Weights of a small GPT-style language model, trained from scratch on English Wikipedia.
Size: 2 heads of 64 (1 for keys and values), 2.69M parameters.
Architecture: LayerNorm before each block, no biases in attention or MLP, attention and MLP in parallel.
Training: 134M tokens, 4090 steps.
Each number is 128 + 24 x the weight over its row's rms, rounded and kept within 0 to 255. Layers, rows and columns count from 0. Numbers have three digits each. The size before them is the row's rms in percent of the matrix's.

# layer 6 attention value, 64x160, rms 0.139, rows 27-40, columns 0-159
099:098113162126119080112178132144127088115150152127115130079154124131156119129132110127144088134109125150116127145116146135073124146137149138131120110121127169113191150155150108107135117136101116157165110112108093132145142166121128138103146112125151126137136113137118101131116114099114132150176124182149150176114119126127154117099166140149107110105133095102116153122151118134132122149122158091143118090106098081126152117117112155098146129118134111061130103113103112217143060120148129
099:120115124117142128199118091144127129074075159066127105139147135110102183138117149145143116107151140129165113143082108153121116120114114152172139145144128108122170139160110106112113117127106134103172111112129128095171142135147141136117102113115138138121131141135154145150160122127147146157167109093088124133164143130141150132145151113155090123158121155116128096124099136076116151105121140122095091154159109157139166114114102155159183089100112160139136121118162156101111152097157143
111:113083130139127098098124091128136092102075174134114141133146115117110115122140136126125177137103099123131135137128150117119111149109103156127128129147112093113114114151181154140152134144111142073137094096153142126096150131085173129144147114138125048141100129150140115139112116132163091144173118102130126148128139167161137128118120109121124089147111120179085128115121104132132128150090166144118097121117135157082164092128126173099115128123137076135153069140163135172122149140140128
093:132145128176120111124138114129110114150140123137153138087128175137143118160124134099128129146125084139099137149084117112144148112086153127107105125129086159129125163109117139064135129120098113164185130161123164146142152161110110137129120140142110127149115129092112178125087128155135106135132098147119110106106130110133137127142142142156106142117090072117136131169154139110144135174128122103178080104123133099122154185132102087100080170112152075135126145073113100137139138111136123
092:096136105074147122123101110145142141112130095139109105126137157129105088128130103137137149162153142152146118154121112147097099126078127142148110141109133118132127086135156126154161118118143167186140108123101069113138039121121135089124146140127139115137147139129072113122134140176155138151190115177131124133155154146122145117126121126168124119108132100166142104126135140174118186160140093122109152150113167165133126112122167135122127089125138120153156162115136135141094130162130144
104:118129131145117113148112216169130131160126133162132132140085125154164124126105151127129147092150141084110168161191113105174131148100110099102099120157138099166171147138145125126100149106091140141152126150136122160115115155114133118116134159137138082101100115105170139132116091114138140162128105111162123147094167124169142111137115152114104113100150141063139141145113155148140094137082123134152117135148130127117127084089111134115160126105137109155128123086111118138160144156121129
105:131091145111120147132075135125109110115143156109106135129119099135136159161078145112085121134139100116133094133165129113147156146128133080113120150123123116108129101142126168107082127150123110120133103132180125131109105134114136117162142150109123110148143103104100108079155057137105132112122124132156138126135144183127121062100103082137174144105128136088124106128131104096138134123126101150130149099137147106125044188138116147132155123133126135104113132127125142148182153139152166
093:176091116118083115077149141120114126140138149137162175097143137119134112150163127128108098143106076105124094122168132140123132082119114156120113186159151117144055144102159099134128140126109114095113113094140103137143155113140100103139129112122106116119127136111148127143150109125129156129125133089090103139102133144152150160102150139134116108067131126100112122120129099128156110160101083126136107113134164102164088149131110125115107111127126159146156171183152144174163117159139112
098:094077118108140181121110144095143111156111123132133136177108118115126094147107120117112098115150121136126142156105153098119150141127111124098154121140171115155134157109079152129158125114086108093101156139145143141073151111125150108170121119138138113112147156112092131116139129132117097141143152117136108119146139112132154101155161117142119117139141124129160113086112109092157112123139115136116123208157133104142116097114121134111189113133199092178089121130114163112128121154191124
099:137103181147100081165121118122124135103153127114112137115139164130136113119118101153131124124149109088149135094078092124180162114110108131133142161133126147133153110115100126181116133131176158157152131162103129151110124119138136171155103085176078138130145103110130113145152120142096153136111169142083130150109147142138147157124116184104144168100076112149123130147122147128112095127075145131165103122100122097103132148129121131163171141157153122111089137108106133164138102110105111
100:112157112159131197146163138143134151123097131117147160163113118125134121184144127123135126161125105116112114109171128131164116147156134132112077132120160130138134143135164145097143121149081114141124113154138130163145134116078192115146164109149133135148157111129103150109076063112169101130124127128142128133142143128120102129129134138101101116092090129103174115148107099127101155108126097118089126151110109097154087094099105100121167139103128094109130080086124135147096127135156119
103:141158129096086200127092148140143168100158145119072126118098147120087161121108135120135104131112136143111091100107125128083197150146102086152137126123097125166118122133154160109147159117114126145146101135151136131116141102108153124121123120114163101149130147148123083105129095116153157154124115128085177113159147117082136119146122079090132110146099158119149142129115136138149145104092111108141101110173144106154132135125122136125162152135098191146135112104126125126153138115090156
110:143156097112113098131111106167096115124114099150142131103122138161119145135130136154152093102138164103146111110116115143111119145135147119139155147097132173112171134139094136120125113097169165076116143093115123106124157170118127148141137175141094116090134150140165142143122094117157126130107110079168094139186108133116124144102156082151128120139155124092116097143094142109117156108140175120114120196133095131144157126153093133128166150118084115143132136167107149106109141157169105
100:167134137112092142128104126090138125088150128098126144138158131104168161105123104103156099150132111111074081095117129141135091140129095136108143121111128142139113081119107141129146142120134128114095111158160069158096121126097175140108104116080150105111152139088118152123147167149145133132165082101127145131178170099139151127156116120107123170140137121107121176127099180146127151146143137157144111124156139126112182140111118128124142166128157128123164182152167135146134120112104125
# layer 6 attention output (transposed), 128x160, rms 0.135, rows 27-40,91-103, columns 0-159
103:117105149116094121109137090082071113135113137091079145134127133146151141109133114177122134123164103110150130086095129147124143109106156147162132147155144166095133103093114134129110131088156109132139143132120132119108173095108126113143148109155134153092141127156182131155136155091142133187141147089159134112173121119122094171086141146111121140102118066149113099122141141146135064119090146147127129141129130101095153105118144132174113112094125160113100123109131127155117134116155150
106:078045135147152162092121148148112144117140085112147118158108150152126118140148136163115069138138073132097105139147174161110113111116102126138111122133140157108142130109130123140072129120116085133113113111166146101125108138127133107128151141127140165128102080109139162125150079131063124115103133168124146120105144134098201164111160124184146142157109119093162166106144151147128158146138111126126129127123133109097135124125124121142136141163149136135112098141119130112108140143105132
095:161073100151114131122141142153084152088111102118155113106141104148132158157117130149161134142133121094101112135078140138142169124127142166122114163126155113132148162103108099110093115158116121092138126140114188123106182139098145109134160140078138102136113125131120104096138110139085112146150144171137108115119126140133135150128090095129135183102146170128147169153106130166142078144108126121134106104092103148125163158068092123135142161123132140126113110103134146150152128133087121
111:135147069154132136125119128127168110142108166144156154120125138149122131123151130143155136115131087079147176111143138159140133116134129131106152121126110164143096132127134088126100132118130151114143151162100131142117108120111172097133102120112173111123121164136181106112148136093199128168101142092070160144141140139118094128099118089108136111124158158117126163116139141091142158081156100092149155151153097129139180128110144142159122117141108093150063120150096148141108134121119121
104:114127158170123086117150163135144143104107163129113069155133173152108171108162133152136109129152128097130099143155132080132174134114153139067104127150147152117131098118129108095108122162133110116162162142110145131134118104145139137152071141154165144107110112132134155133156090113176130106130154121105122106123117149138136088129143149137131105124129116145106088150128111132179155078098155116075117126129143098120105155124131128131085167094110085098168100094130151132132138134150137
100:123120122137139162111144141113136200127084154072099151126121093135130095139139125120152134075115140108137098123129114152149171089177106084114099155143096074099109160103115166099103150129141087110120100141149154138148113110117131143092125121080090137168111131105121144116110122111123140117161131134129124127101113139138127138131132148169130111076117095124159132169138132128123106132136153178152160156103154162153114129150135127130129106196108127097138107091136161136092110113118138
104:100108128108151177150133162134157113119129107156098143137104120085126132127115131134165123184115121115109148115160070157154143127074118110179128178129140105133162113138119119111167119144137101111167142131133091121121154112134088083118092132109160128088096123114100117155120181136102159149095151117100110116119182114140135127139113143117155161131126160136133123152091113141139122117145108136145119124154076144119163149122108135173105104137158164132157147143125144088067126143154147
108:128147122141130108165125127149132136095109112142106095128122121115139126156156131130081167140148125142109120142145087126143112140113101140124120080102087075144130119122115143125120122085157143183146166149097137113127119146089156143138135109144125145149157129138125140169201098115125067131126096155111135100126108071110101162147115112123090146138132132186193121103153118092133151143106197125129117156143114154156138122089136130136133111135139128138111153139123097100152170130170122
107:134102111139156150116107120128124180123142123110145133109131067148121130141170118096111126082151167135121203135102149163127146200175120127115128109137113159094121166106114126128137155135135129103112119137171130118094137103101126114156119109147095158134163150126105074157104116137160106099113157164147139142119123164159114144129121169154115094086156144078134122106122123089079152130139120150144142132187106117133132136145101133149141140151150123158134099135118141089128139146145148
108:118086128126122131099122142147141176138123126117134159140133145116122066151140150113200146169082106123124110100125147134137126122106107145083146155119111154116123148147144116087138118121103156157155146147063134148125108085111132114162171082114110135112120121121118158086134171154156139129126087126102123182107138106110138152065130121162108162112147142119159130092127146126149093105076130123122104122130135144094166114125106134125142173114163116147137132082130095125152121148117149
101:122112146083144140121141129149105110126103111082177116123146129127169096129134106125122110142113133120125159121139145123136075129119118099104116127107104110081132065119143130097146125140090129139113152111175108168117127105125150133106129129110136132128109119092125108123118111179157131158159162104183156144113129136122134141159153109140118109106116182140164174154121186120109120098125162133145185158159068141145147130138132145145121163166190163141096152142134145125111128090141118
101:110084174144119171115149163145099123138139175104084147110084109166148103130104143126098144130112126129179140123132085155090082124172137112123115170114155099142146092131146119141153133178118117141152129128218096105152128120089123135153146125134148149124082153128136103101132158139101133111122131139125115117125120095120164173123102109180128121166119116160131122117146133096118139109110117133172094088156145114132105140133118133125164113120152133100150136097115126168145131129106154
095:132137139126122149186094151080153103131113129168088130168111063152169127179126186125150115111128134190134158089137135140117126080159162127078100079071111102147117181097130138140114151102100106091119112163130164167163138155133130175155128122113115148128130119138103137130097138114125140124131152165118146120130130142122110143121126173145136126125131127140130134095096131148113157158108108136137113140121109147152145118093133127127157152140137167122133096157106150121122104132135150
098:115084132145115100110123110081078160130144132167112138122130148140157125123156117150126163125121159078131122115096096119127121130130140145159129155156114122130135076141093173160073114138138115101113162140129160136106120148097115124187171127122120102147137129085145150148119094124126113091118067150115088158140106134126133099133143112102090107114141136111100092075141169117135129122182133089165124110153111128074123121123096121125133093121158125104126139119166103117133134132074139
096:176139151121146091101106149105163099133146130092127102134140114107103119104123135116139080142119116131110099144101172147102104125156108131097137131109127121105130119125145139105092125172101124111068131129193154134117095090136109157172127152118133105087096091121127136080113101198113141067083136124142119090098097135133198102146137151145151105114114079122123131135161142165124149133126119140135135083100136111123107122134146114125125146160134110107134155109147125149115128118100113
100:136124123174121119139115126110115080118104126115134077124158126127154092130089119153133148121114155160105094110104123133114122121122124091144158115133120131083097119129105130127169139112120152121160119109131086120119123089118102077131091097120172107129140158108157105152152141116141077146131118132117128142148105078138139096167117063125122154079147153158130095161136134113075100062123116129135109158099110140104154156082181131139087125121139108116135124127128092101157142105155117
109:119129165172105142103135112112151081097144122094167139140131129111139104131125121097116149113147108150158116120130142110141136125156141148100148117120150139117106123156163129111129129150115191132161111091142103126147077164088167102132094118151142134134133094124136142093149119184162113136136156096096136121116149093164148127133172131169135077121109105119114103139114091109104144094174152139091129141155154122141111139180137147132119093165098117107166151152126110115063096125130163
090:110155188132138126106143161132137155113104154141108106144101115081122115117114161109129137136118125134151106184136182133133095113105128134086134073140128118141106130119156131084156116101106123134106129112113135113092159137122154145108141154118141138144136110142104124098162116146133130158128087161140105136106097131166158162138108158140124125095118051146130104123109136135118152145116151132142067083113151101148082117110158139105135179132098141118167160132166111141196115133134099
086:103150104131141116115130105090132102171142117158139161125143115115134172106131121111135120106132143150102113146140137132139109144127110087118128136113153114135097128161124195139140162095157125140086133160112120144138100164126145149124131086133126138154134124102131129125116102123155099089156141118144131180102130109162094138141132134123129135182141200127151190108120127135181080169150141125098165154148139149094166096168146131077127134153151147139100136161153126139079123130160159
101:138110100105061078125115122122093101120130152120162128126132179150105158126106156108140149141136119125149124136114147106149099126135119106097120120050176130186123123139149105111123150168125101135093155114085152156125146125139132122098133158138114139133117122108172129154115116139155118117157128146149123133120088139127120126119129111147111155121097138123120131126171106101091153123139106140099114084139127125114103118108102113092113175068149147138140195138183093134166085135111143
099:124107091161114161122174153138105166106122134076162135109127128107107133147120106136125139124120153134155133107146161168131123129146132159085066120129113176126148153123140140159080140135084149131105137153100132130153132125159124137154140183144114180146151108139123115128113129129145109098145101171171160114139112144130119133088121138133141094148122145121102133094161135167131121161127082092123155102109162099051126120175096115146093132118121104113098128165141120128140122174123140
098:148125122111056139096174123112155168138147111070135145124127135131104155128127109112162170162126130132191167096164190111123143142179117151092077155111163174108127130136156129104122127137106104124128127162098121106118125106134165133152146152136111131141153113101126112086115164140132145163153140129130160154151140134187146135117105169106149118135078145133102149144144148152128114118120089103111159138125143147102118125146109127127081137099120102113115174115130130142138135097136133
083:133129113122076154169151132089165109130128108140117191126122122117116106118124135152099090124126169134136133114127111123152108097117110129128137139105140138131152129088182121143099135106102113166131108165157107106168091172162155156132126151066133147121094128142131141140130122106077152156133138116119109159136143087116131144124106132125159091150139140143137144092152114195183143153145117103117136133117177131099130118187116114144150151115143129121112134134147136094076137121080168
101:126133103133151094085126163147150131143121143107134090108122139128121123104093130137080114126166077151100117120148110141103142113146125089188157137158138114134171134098119115130160136130168074151122104163101150142131171122120102135175131185106095110103112116156141146150170136116095134102105140128124128087151136117107129100136114089102146146159181124099108168113131122132120101158133145176093151113137125069156125108120130112142108105112143108132109117103075120142121157156142135
095:133142122133115127142115107122136158167118152134119161081144137086103152134153152088153141095111123121125111117124194102124141110148104104122124126116124125190153128132136112117144121139133160103113167108224148121141148131135142174085137150173117093124161123139116183126115135134144130092132185113101172102110134132151150118101133157133134131161112106131104126105096069128142133131107128083123110103121104150139135117146158101092173136100097138132141092143123107105118156142114102
098:162127122135168141129118123090122139140080105133093107111157121111107128119165145119146106116115103136102128122163121159180156140103125128157159103121100148148131157092091135113134123107087154105090104121092119136128103126175175135108107107141145102151133141124115151172151135120147067139170125130091124107166165104162120132117120111083119137103098183148123145140149080085110121130112099121074163160126134088132114154093146099142115131113104094138130129130121099112114101136177139
107:139126130119162144156154085161144111104136147071131117142154130112109159114104080164121116149138111108108110142102124140068113120127152087153131170139155137131080080168128138176153117156184142111139130138144143083161136106124099135141146110140167078147131114096181091118133110142142091145128104112149141135160094146157096146115133117094139072118160097121126112146147113128103127162139129117158120139133121133107155140134176126153105107160143154124103140148135134158124148095139098